Weights of a small transformer language model: 23 layers, tied embeddings.
Each number is 128 + 24 x the weight over its row's rms, rounded and kept within 0 to 255. Layers, rows and columns count from 0. The size above them is the row's rms in percent of the matrix's.

# layer 7 MLP down, 96x384, rms 0.174, rows 0-24, columns 0-127
size [101 110 108  97 104  97 100  97 105  92  98 102  98 101 103  97  97  91 105 106 102  94 103 106 102]
[[127 131 146 122 121 144 130 105  75 152 129 149 145 157 130 144 150 159 130 100 135  99 193 133 153 138 178 144 106  99 148  91 108 150 160 109 119 103 137 122  88 151  96 166 133 142 124 131 101  99 120  99 120 134 108  96 179 162  52 131 126 114 128 142  89  99 125  91 150 159 135 161 117 171 128  93 134 146 156 105 139 149  96 148 125 142 106 129  82 142 119 138 127 141 127 118 132 130 161 105 101 127 170 158 127 123 135 104 130 165 101 115 110 122 144 155 122  97 121 141 153 125 116 106 153 192  83 135]
 [119 110 117 135  87 124 117 122 129 119 123 106 124 129 128 125 130 137 129 184 129 107  97 104 108 129 118 152 128 121 133 133 143 144 103 111 105 146 141 174  93 138 123 141 165 144  86 125 134 120 109 126 108 115  95 107 118  91 111 142 130 117 173 124 162 122 139 155 124 113 179 148 144  94  99 107 123 157 121 134 129 123 103 145 139 146 116 102 112 107  91 125 152 150 145 103 157 112 152 106  94 158 160 135 114 147 143 149 100 182  92  99 129 150 130 112 164 148 179 154 157 117  98 147 108 153 112 133]
 [107 141 121 152 148 115 136 116  99 129 119  79 127 125 131 101 132 141  62 167 129 168 125  98 153 173 160 125 128 121 126 149 154  83 112 156 110 103 136 152 143 117 122 138 124 145 130 143 144 148 116 158 141 158 119 124 126 178 150 115 132 171  96 152  96  70 165 115 129 126 184 116 146 121 124 109 165 123 128 165 116 145  61 144 121 115 163 132 143 118 115 106 105 131 107 160 132 164 122 140  92  96 116  92 179 129 108 141 113 130 145 131 158 134 125 132 144 129 140 125 171  99 126 107 112 120 157 154]
 [125 148 108 109 113 142 118 140 118 150 118 131 149 170 160 119 131 169 124 197  91 151 127 155 101 119 107 125 109  93 122 166 147 115 122  90 137 152 155 150 144  93 106 154 121 118 190 148 116 149 148 102 174 128 144 174 138 143 130 137 154 164 111 123 121 109  92 116 131 153 131 124 151 131 117 111 145 119 133 121 125 122 124  91 135 129 126  93 154 141 142  82 108 155 107 135 164  91 119 101  98 186 140 108 134 123  99 136 110 176 172 125  84 103 127 133  85 168 129 129 144 152 137 149 131 125 149  90]
 [141 143 101 157 157 151 172 153 132 139 124 131 122  92  74 113 145 123  86 114 127 149 168 157 167 120 133 130 125  94 112 164  70 129 124  95 131 113 124 111 156  96 129 164 147 134  92 128 111 117 148 120 139 122 147 170 137 108 151 114 132 113 115 131 166 124 110 187 117 156 126 141 137 158 129 125 140 105 126 144 141 133 154 139 117 130 101 138 148 129  92 102 119 113 122 170 105  85 122 106 136 129 107 125 146  89 121 119  86 141 155 141 104 167 147 159  99 130 195 104  77 138 151 143 121 103 136 122]
 [141 125 132 153 121 116 135 164 129 113 140 156 145  89 120 128 119 130 124 146 110  94 132 114 131 143 131 120 140  96  90 161 156 131 119  94 168 121 121  94 179 124 149 146 148 147  99 115 128 131 113 115 116 172  90 105 105 167 183 128  83 202 118 111 174 130 153 128 105 108 117 142 140  60 107 152 115  80 135  93 112 143 153  95 136 117 157 140 170 158 108 126  93 119 100 138 139  71 167  94 163 124 118 152 117 105 156 141 147  97 110 125 118 110 132 115 117 112 113 120 138 134 160 186 104 138 147 119]
 [149 146 146 114 141 113 111 100 140 116 133 128 113 104 118 112 140 104 169 104 145 132 120 126 114 108  92 122 145  74 123 155 107 118 119 129 139 100  99 133 105 128 138 154 131 113 153 135 136  94 111 102 122 132 105  83 118 164 164 152 154 120 149 104 137 156 121 111  87 151 107 124 133 122 174  86 118 105 139 127 128 139 112 166 117 112 118 138  87 109 132 132 155 116 107 174 119 120 135 153 112 106 124  74 137 137 141 104 120 159 161 128 125 111 180 140 114 108 124 115 177 164 114  89 177 102 161 133]
 [125 186 144 114 144 122 127 104 127 107 139 167 139 142 147 113 115 143 105 149 111 162 139 144 153 127  89 169 141 114 160 123 103 145 119 125 134 102  83 167  97 111 120 143 113 130 132 114 104 121 157 101 138  80 115 133 145 123 142 150  98 104  73 173  94  88 121 159 107 117 110 124  78 137 115 100 111 100 122 133 123 108 165 120 122 117 133  89 124 136  95 105  98  91 125 157 120  94 133 154 120  89 117 125 139  70 134 165 122  52 162 100 160 175 174  84 127 120 108 113  99 147 173 135 136 152 133 145]
 [150 119 136 145 138 131 133 143 182 158 113 114 150  99 155 169 148 100 170 106 175 161 138 121  84 132 167 104  96 129 168 100 136 117 179 121 110 164 110 163 125 133 114 108 141 131 100 130 106 112 147 108 110  92 120 122 105 148  83 114 148 103  91 133  94 163 147 194 130 142  92 138 153  90 138 136  93 108 143 152 111 119 134 156 111 139 133 122 114  97 136 171 142 136 173 118 120 200  85 122 130 115 125 132 122 147  87 106 121  94 134 107 130 118 123 143 135 131  90 142 113 138 114 117 111 162 186 124]
 [136 121 151 122 107 114 161 135 110 148 165 138 125  97 176 190  89 130 139 122 120 180 137 130 176 110 122 126 141 149 157 149  87 143 132 129 142 170 167 119 151 103 127 112 121 120 133 128  57 124  90 112 107 100 118 102 145 146 110 141 125 118 138 155 124 133 139 110 152 188 139  89 149 112  96 151 103 124 182  96 104  91 162 134 168 139 131 141 151 141  81 123 110 102 111 141 189 138 100 121 134 127 127 134  89 143 121 140 126 148 147 119 124  98 185 123 167 132  94 140 124 127 123 140 130 101 128  86]
 [111 150 112 143 122 161 153 101 115 215 158 141 110 118 160 137 135 142 128 133 144 121  98 151 114 136 134 159 112 100 136 113 133 138 146 152 146 128 139 144 179 121 110  98  86 140  95 125 112 130 105 130 144 104  99 136 112 117 163 155 158  60 144 143 130 109 119 109 120 132 140 124 129 121 137 136 110 153  72 135 130 145  89 154 108 200 145 136 102 110 157 156 107 124  85  96 172  76 136 162 163 153 128 150 118 128 109 100 147 147 111 173 155 134 126 125 141 118  90 147  98 113 140 152 122 173 139 137]
 [111 110 145  93 135 107 109 141 125 121 125 140 121 134  98 132  97 131 159 137 134 168 145 123 145 136 146 180 112 124 122  83 128  90 139 140 124 132 102 114 117 128 130 135 139  87 123 142 153 137 113  92 110 171 117 127  55 151  98 113 100  98 166 103 101 163 125  96 119  99 149 124 108 154 101 178 118 112 108 115 147 126 112 102 148 128 107 138 117 145 105 161 112 142 144  82  98 107 101 167 111 117  88  90 152 106 142 154 193  54 166 132 102 194 119 160 123 115 167 124 101 116 150 162 121  98  92 161]
 [139 129 115 129 114 156  89  93 111  92 153 195 129 114 120 128 136 142 120 101 110 122 142 136 124 107 140 127 118 110 132 131 151 142 128 142 139  98 173 168 117 136  96  90 121 129 119  84 114 126 105 138 132 141 117  68 145 161 122  94  80 102 116 125 134 118 101 170 140 162  99 133 103 143 174 135 127 133 192 136 138 185 141 148 143 149 149 118  77 121 118 161 181 113 133 139 163 118 168  79 163 134 148 161 141 100 158 123 107 131 123 149 134 122 146 136 163 132 119 113 143 103 124 120 130 153 141 133]
 [118 150 166 124 160 164  93 107 159 121 141 150 139  92 119 102 128 132 135  99 191 124 111 133 129 138  95 121 161  96 158 114  95 108 148  99 132 132 135 113 141 109 150 135 145 152 123 143 161 136 117 174 118 101 134 121 105 189 136  79 145  71 105 124 123 167 110 168 125 163 122 140 104 134 134 111 123 165 136 163 152 112  90 102 119 204 108 161 119 147 126  85 115 132 122 143 127  97 134 125  94 102 175 123 124  69 110  79 124  91 136 139 144 152 125 157 129 138 104 155 167 146 104 134 127 161 133 164]
 [169 183 124 156  88 138 113 114 101 135 136 171  99  96  81 135 129 161 128 114 163 150 166 147 142  87 104 185 113 111 152 148  88 135 109 173 167 117 120  96 136  97 137 146  89 113  87  64  94 167 137 137 100 173 189 133 126 165 151 139 160 145  95 161 151 161 130 148 149 114 133 142 100 138 107 134 128 126 170 122 101 127 155 146 139 142 124 149 109 131 125 149 173 142  88 144 171 167  91  92 101 108 105 147 118 128 134 144 112 105  94 135 109 111 154  99 159 105 101 152 128 127 127 118 186 139 130 102]
 [146 144 126 160 168 170 155  92 113 126 105  73 110 152 143 114 134 160 143  95 127 145 142 106 160 135 168 158 143 136 153 141 103 115 130 133 161 161 174 125 141  91 152 120  91 151 129  97 153 164 110 141 118 162 137 129 130 155 109 109 169 131 132  99  78 130 169 168 157 131 115 143 113 152 159 110 105 151 145  93  78 117 141 149  89  81 118 160 152  95 149  94 169 164 145 171 159 137 116 153 122 120 102 166 115 131 111 173 148 135  95 120 102 190 156 135 182 118 124 112 138 131 119 144 133 104 139  76]
 [128 134 116 110 145 115  98 119 133 119 193  86 135 150 104 140 112 170 110 118  98  77 117 146 132 151 121 129  91 142 119 135 112 119 132 102 106 164 119 138 120 130 107 134 131 113 133 107 148 164 109  80 132 110 183 144 105  65 129  96 132 122 100 103 144  85 129  98 178 155 137 120 153 140 141 161 188 147  93 124 138 158  84 128 131 144 101 134 110 142 145  98 132 126 167 166 116 152 173  97 106 158  89 142 163 183 118 128 125  70  79 151 132 163 105 162 134 122 130 130 120 137 154  80 150 133  96 166]
 [142 105 138 123 151 114 121 131 121  92 127 129 135 176 123 117 141 152 157  99 109 143 115  83 108  72 158 129 148 101 126 132 106 137 113 155 121 158 105 119 112 105 123 146 155 147 135 100  88  90 103 112 126 148  64  99 136  80 120 103 153  89 168 122 157 130 120 157 119 132 129 139 116 132  93 124 122 122 113  82  92 108 161 132 120  86 114 116 169 108 133 142  92 148  74 109 135 148 133 162 130 166 117 159 115 116 137 173 158 176  89 118 138 147 145 158 114 103 121 158 166 173 154 164 111  75 129 151]
 [ 93 155 120 139 114 165 103 131 104 171 137 192 134 129 150 119 101 131 129 132 109 111 124 116 111 112 132 136 150 191 105 131 145 142 110 119  87 139 141  98 137 132 137 160 131 146 110  97  99 143 104 102  79 119 105 134 144  86 111  78  89  86 173  93 137 122 147 141 167 130 169 155 187 154 113 161  82 146 100 141 121 159 135 125 145 107 131 149 148 111 135 120 114 105 100 146 196 114 124 138  80 127 119 154 147 114 101 152 110 125 111 121 149 126 143 128 135 135  50 132 135 109 118  93 147 134 144 148]
 [178 143 131 128  87 107 148 157 127 119 120 128 153 115 130 154 131 122 127 152  88 139 108 130 142 117 134 125 151 154  95 134 131 146 131 145 140  98 114  86 147  80 137 146 133 114 114 125 115 162 112 154 156 101 151 128 113  88 108 105 112  91 138 130 157 153 107 138 139 101 134 139 171 153 122 171 143 171 122 146  96 168 152 117 138 110 125 147 102 104  99 113 101  88 133 132 141 207 125 119  98 110 108 149 174 163 115 132  97  86 135 150 125 153 161 120 143 142 143 131 142  72 155 147 159 112 133 137]
 [112 154 129 131 109 131 145 134 162 130 158 120 131 121 122 114 145 131  98 146 132 170 120 170 136 140 102 110 131 138 149 131 168 134 126  96 112 153 134 107 144 114 121 105 131  95 119 127 128 143 117 130 106 120 140 173 166 127 162 115  82 133 116 125 133 120 137  96 118 105 107 118 121 152 103 168 157  99  72 181 165 115 142 123 119 113 115  89 131 161 117 124 147  63 126 119 134 113 144 114 148 135 136  97 110 121 153 101 108 110 138 145 137 132 127  64 136 159  92 106 107 126 154 109 117 125 129  84]
 [158 116 144 112 116 139 132 106  86 114 110 124 116  88 116 108 164 113 146 117 110  83 107 100 139  92 123 185 138 124 158  66  93 121 108 129 180 170 141 141 137 119 153 104 119 139 113 106 114  95 113 140 158 124 159 169 159 140 110  85 137 153 132 132  98 154 133 120 112 129 127 185  75 142  99  89 142 169 191 146 132 125 146 119 102 150 108 138 138 101 161 162 181 141 145 115 164 105 114 107 144  71 141 128 132 132 134 139 140 184  83 111  97 118 117 122 137 145 151 130  92 135 144 128 115 133 110 102]
 [107 105 103 121 123  97 117 116 118 106  94 106 119 170 121 165 137 131  86 144 133 152 145 114  95 123 106 122 123 110 168 105 152 130 121 136  97 124 170  97 115 170 131 123 119 123  95 161 121 114 179 137 100 102 131  87 176 117 112 100 134 212 126  82 144 110 101  80  94 160 136  97 119 102  85 137 104 148  69 148 135 101 137 129 108 147 108  97  96 164 140  97 120 127 153 136 103 169 122 171 158 111 166  96  90 121 108 132 143 135 116 139 123 123 130 138 120 100 124 158 133 137  76 109 126 115 153 133]
 [108 136 137 130 116 124 191 149 147 142 126 116 121 142 133 158 111 106 132 103 165  81 139 117 105 148 177 111 129 133 112 108 125  87  99 118 100 114 124 117 130 137 130 167 144 150 173 172 145 130 135 175 145  88 143 120 121 214 142 145 138 151 116  90 139 156 136  73 120 160 100 121 103 110 114 119 131 154 128 122 129 122 157 145 121 110 163 104  98 128 106 148 113 120 137 134 144 118 123 125 150  86 157 124 132 125 100  63 142  84 130 144 146 118 148  68 115 131 103 132 138 174 140 106 167 115 103 144]
 [172 114 120  98 112 176 148 122 126 142 116 136 180 142 108 168 164 119 156 102 106 165 130 114 103 142 107 132 130  93 108 117 141 156 102 151 112 151  96 171 112 157 101 138 147 136 139 145 120 126 131 129 110 161 146 159  83 151  92 148 116 161 140 119 147 143 124 141 120 124 120 161 127 176 128 102 128 125 118 100 111 121 179 153 101  77 126 122 125  92 100 104 162  93 110 190  88 132  91 145  94 156 111 131 118 132 104 120 165 110 138  59 122 149 112 105 119  80 126 143 126 145 130 138 112 129 133 115]]